{
  "num_key_value_heads": 8,
  "head_dim": 64,
  "hidden_act": "swiglu",
  "norm": "rmsnorm",
  "positions": "rope",
  "rope_theta": 35000.0,
  "rope_fraction": 1.0,
  "parallel_block": false,
  "init_std_up": 0.0402,
  "init_std_down": 0.00711,
  "final_lr_fraction": 0.05,
  "max_seq_len": 512,
  "train_tokens": 903400000,
  "max_steps": 6893
}
Each number is 128 + 24 x the weight over its row's rms, rounded and kept within 0 to 255. Layers, rows and columns count from 0. Numbers have three digits each. The size before them is the row's rms in percent of the matrix's.

# layer 12 MLP gate, 1024x256, rms 0.158, rows 1015-1023, columns 0-63
098:113086142157131135108106096101139153134124137141076128093143108120108180104102173147134112135127105136148081112093117131156114125145105130119135120189090147113148129101134127145138153132124112
092:139139105105145115109062122122118116134129145068118119092111172136122129132142150117120111154138133140095127140136112093154099075113115127127132100083109114117110171143163147126122109117105137
107:130139175111122154154108160117109111127143136134128204182115134137133106138094057091143102149106109138144149148083169169104130117153097094125098174115115139108164136143135118113115096089132121
092:094141100137115098103132116112113095152132136094105121091136143108131166152175133152115122100102155174144145117120093125088131138110099130113122100108117099088140170149197119109097098109103137
101:133128106148097162140145124135115124122109131112162153094125102140126077089114130120167149166140118162124127147099087106069117127153194127123118144124143126172111101125134154181130118115130138
096:115117145083129157085137131147118113147093106102108124161122121108113105155132151113141167140089144117100143085153165122118110129109116126124137115121106116113092100136122125130156121147117143
094:116134152137090107124119146149190106124144132105113118101159157101096147130136104140136091084096118146117123096155134122152021162139127112135133112121100124144144117115110142148126115164100075
099:112127136106129122117146169132164125114100110135126137131149138125116137133080092102118115146123089123113107121158125154117138119148085137141117120065119096112122124117089120150129185146091143
096:154142182102150091122126130120121150154182116132134123194152109136165129119101078090144143156119115116130079124134122185115125087156140163166102066099135129129073101075115128130126086167070129
# layer 12 MLP up, 1024x256, rms 0.154, rows 1015-1023, columns 0-63
097:106122153114126117133136118080162112118147112082113120117151141150155077147129137116096134095167140134155105129130110139132108089127123092115134161175153101174142082115121112127119115109122167
101:150081160105123128140180129128148145112135084188148081145095132136093131115131112138155163154119148108122151108119102154114130150136160120181130136182143118102167144107120113175096117097163148
103:164109084137099125124125091137106163126121108100161159125090123130158140136121132128143139125128128113116099137107149136148123132159123139147144145145080141106112067117135101094149134117193129
094:130116120136124136154139106104107137205073161144097118150149147143170117108143098117143129097169129128117085104141146132122083124108095140147131144101155097107134124099129134150089155149146103
098:113135118114117129150100092081135114107132139118125165059132118141108095097114109097147147127167119122128095091100130137160101119128138136140172147144119106137105086129141133108119080095121145
100:123154161147161147122146092160116138077155103112148123164102149098125115104111143103096100105121115123135133099085154147144083139098168155126146140152140141133126130160123125121128106155117092
097:103147107127150123132093130143130118143135167161144128162107105103125107115156071115136143080099134135075087091151138130146122138151163091099131156129099130121121125114103144134153116142154159
101:132132107123156147161153117126121145162113094126129135184104074140125148121134156130147169117154072104146134130067103120148139097129137140135129113150100157178077173160144145096075158133124148
097:151130141124119157117142132165144177187141151133124104172150150100111132082123143139097104153073112095153116119119117147146123138070112115114142141121132124115124069159154122118129121161135131
# layer 12 MLP down (transposed), 1024x256, rms 0.231, rows 1015-1023, columns 0-63
100:135099118174109165127139085100153136132095127145110120128122093174133138146116078109083122101097110101128083117116149143112086113149158105149120141124137152150103113125149143138103124139110109
106:118108112124070085127148115148144169142142130138140161089133123143128092121159127138079132105150139137188138102138131120122191120097139103122120086152137145123125132132124129109136190149109088
105:149172123118134125102142169133119094095131167156107070095178121120177111135097129098131138109124069092142089105112134135141110146172139096089122174180149161152133126094120162123120105102112133
089:102183088134159133124101129144146120104158157124147105106115131150126137131127156150110089094095109083084125143124154120135136160152158126096140126122154139161138111151168145094170119123106140
098:098092126110116130107116166164130175126149107099134099118167127143082158140138103117095131126151107136158107134141148148094112138115131175149163153151146150112102116126114074092085168121123133
096:121117097107122101120164144102138100129135156101110098134173138128106143141176205134121165126115099102146105132192126122133114124126114139087148163158121143121110130128111179150078131116189107
095:123137104093135097142119131178077161161113117144143153146140114107171117136125136169127142128139127121089197104109134095138124085172142144144148126148159121137125134100125138107198149068128140
103:091168088147078160117197110124132165160140113145109180130100092133124105103122165116131110137122108148126152127134149098131125164085085146139142142141113139155153165179110123090083174155100134
094:138121155105112109137131091098100142094193141115135183093094118164156123102094083111079140142171165097102126135147115093107140143114108133154129096121175133137115124135099099149102104139134100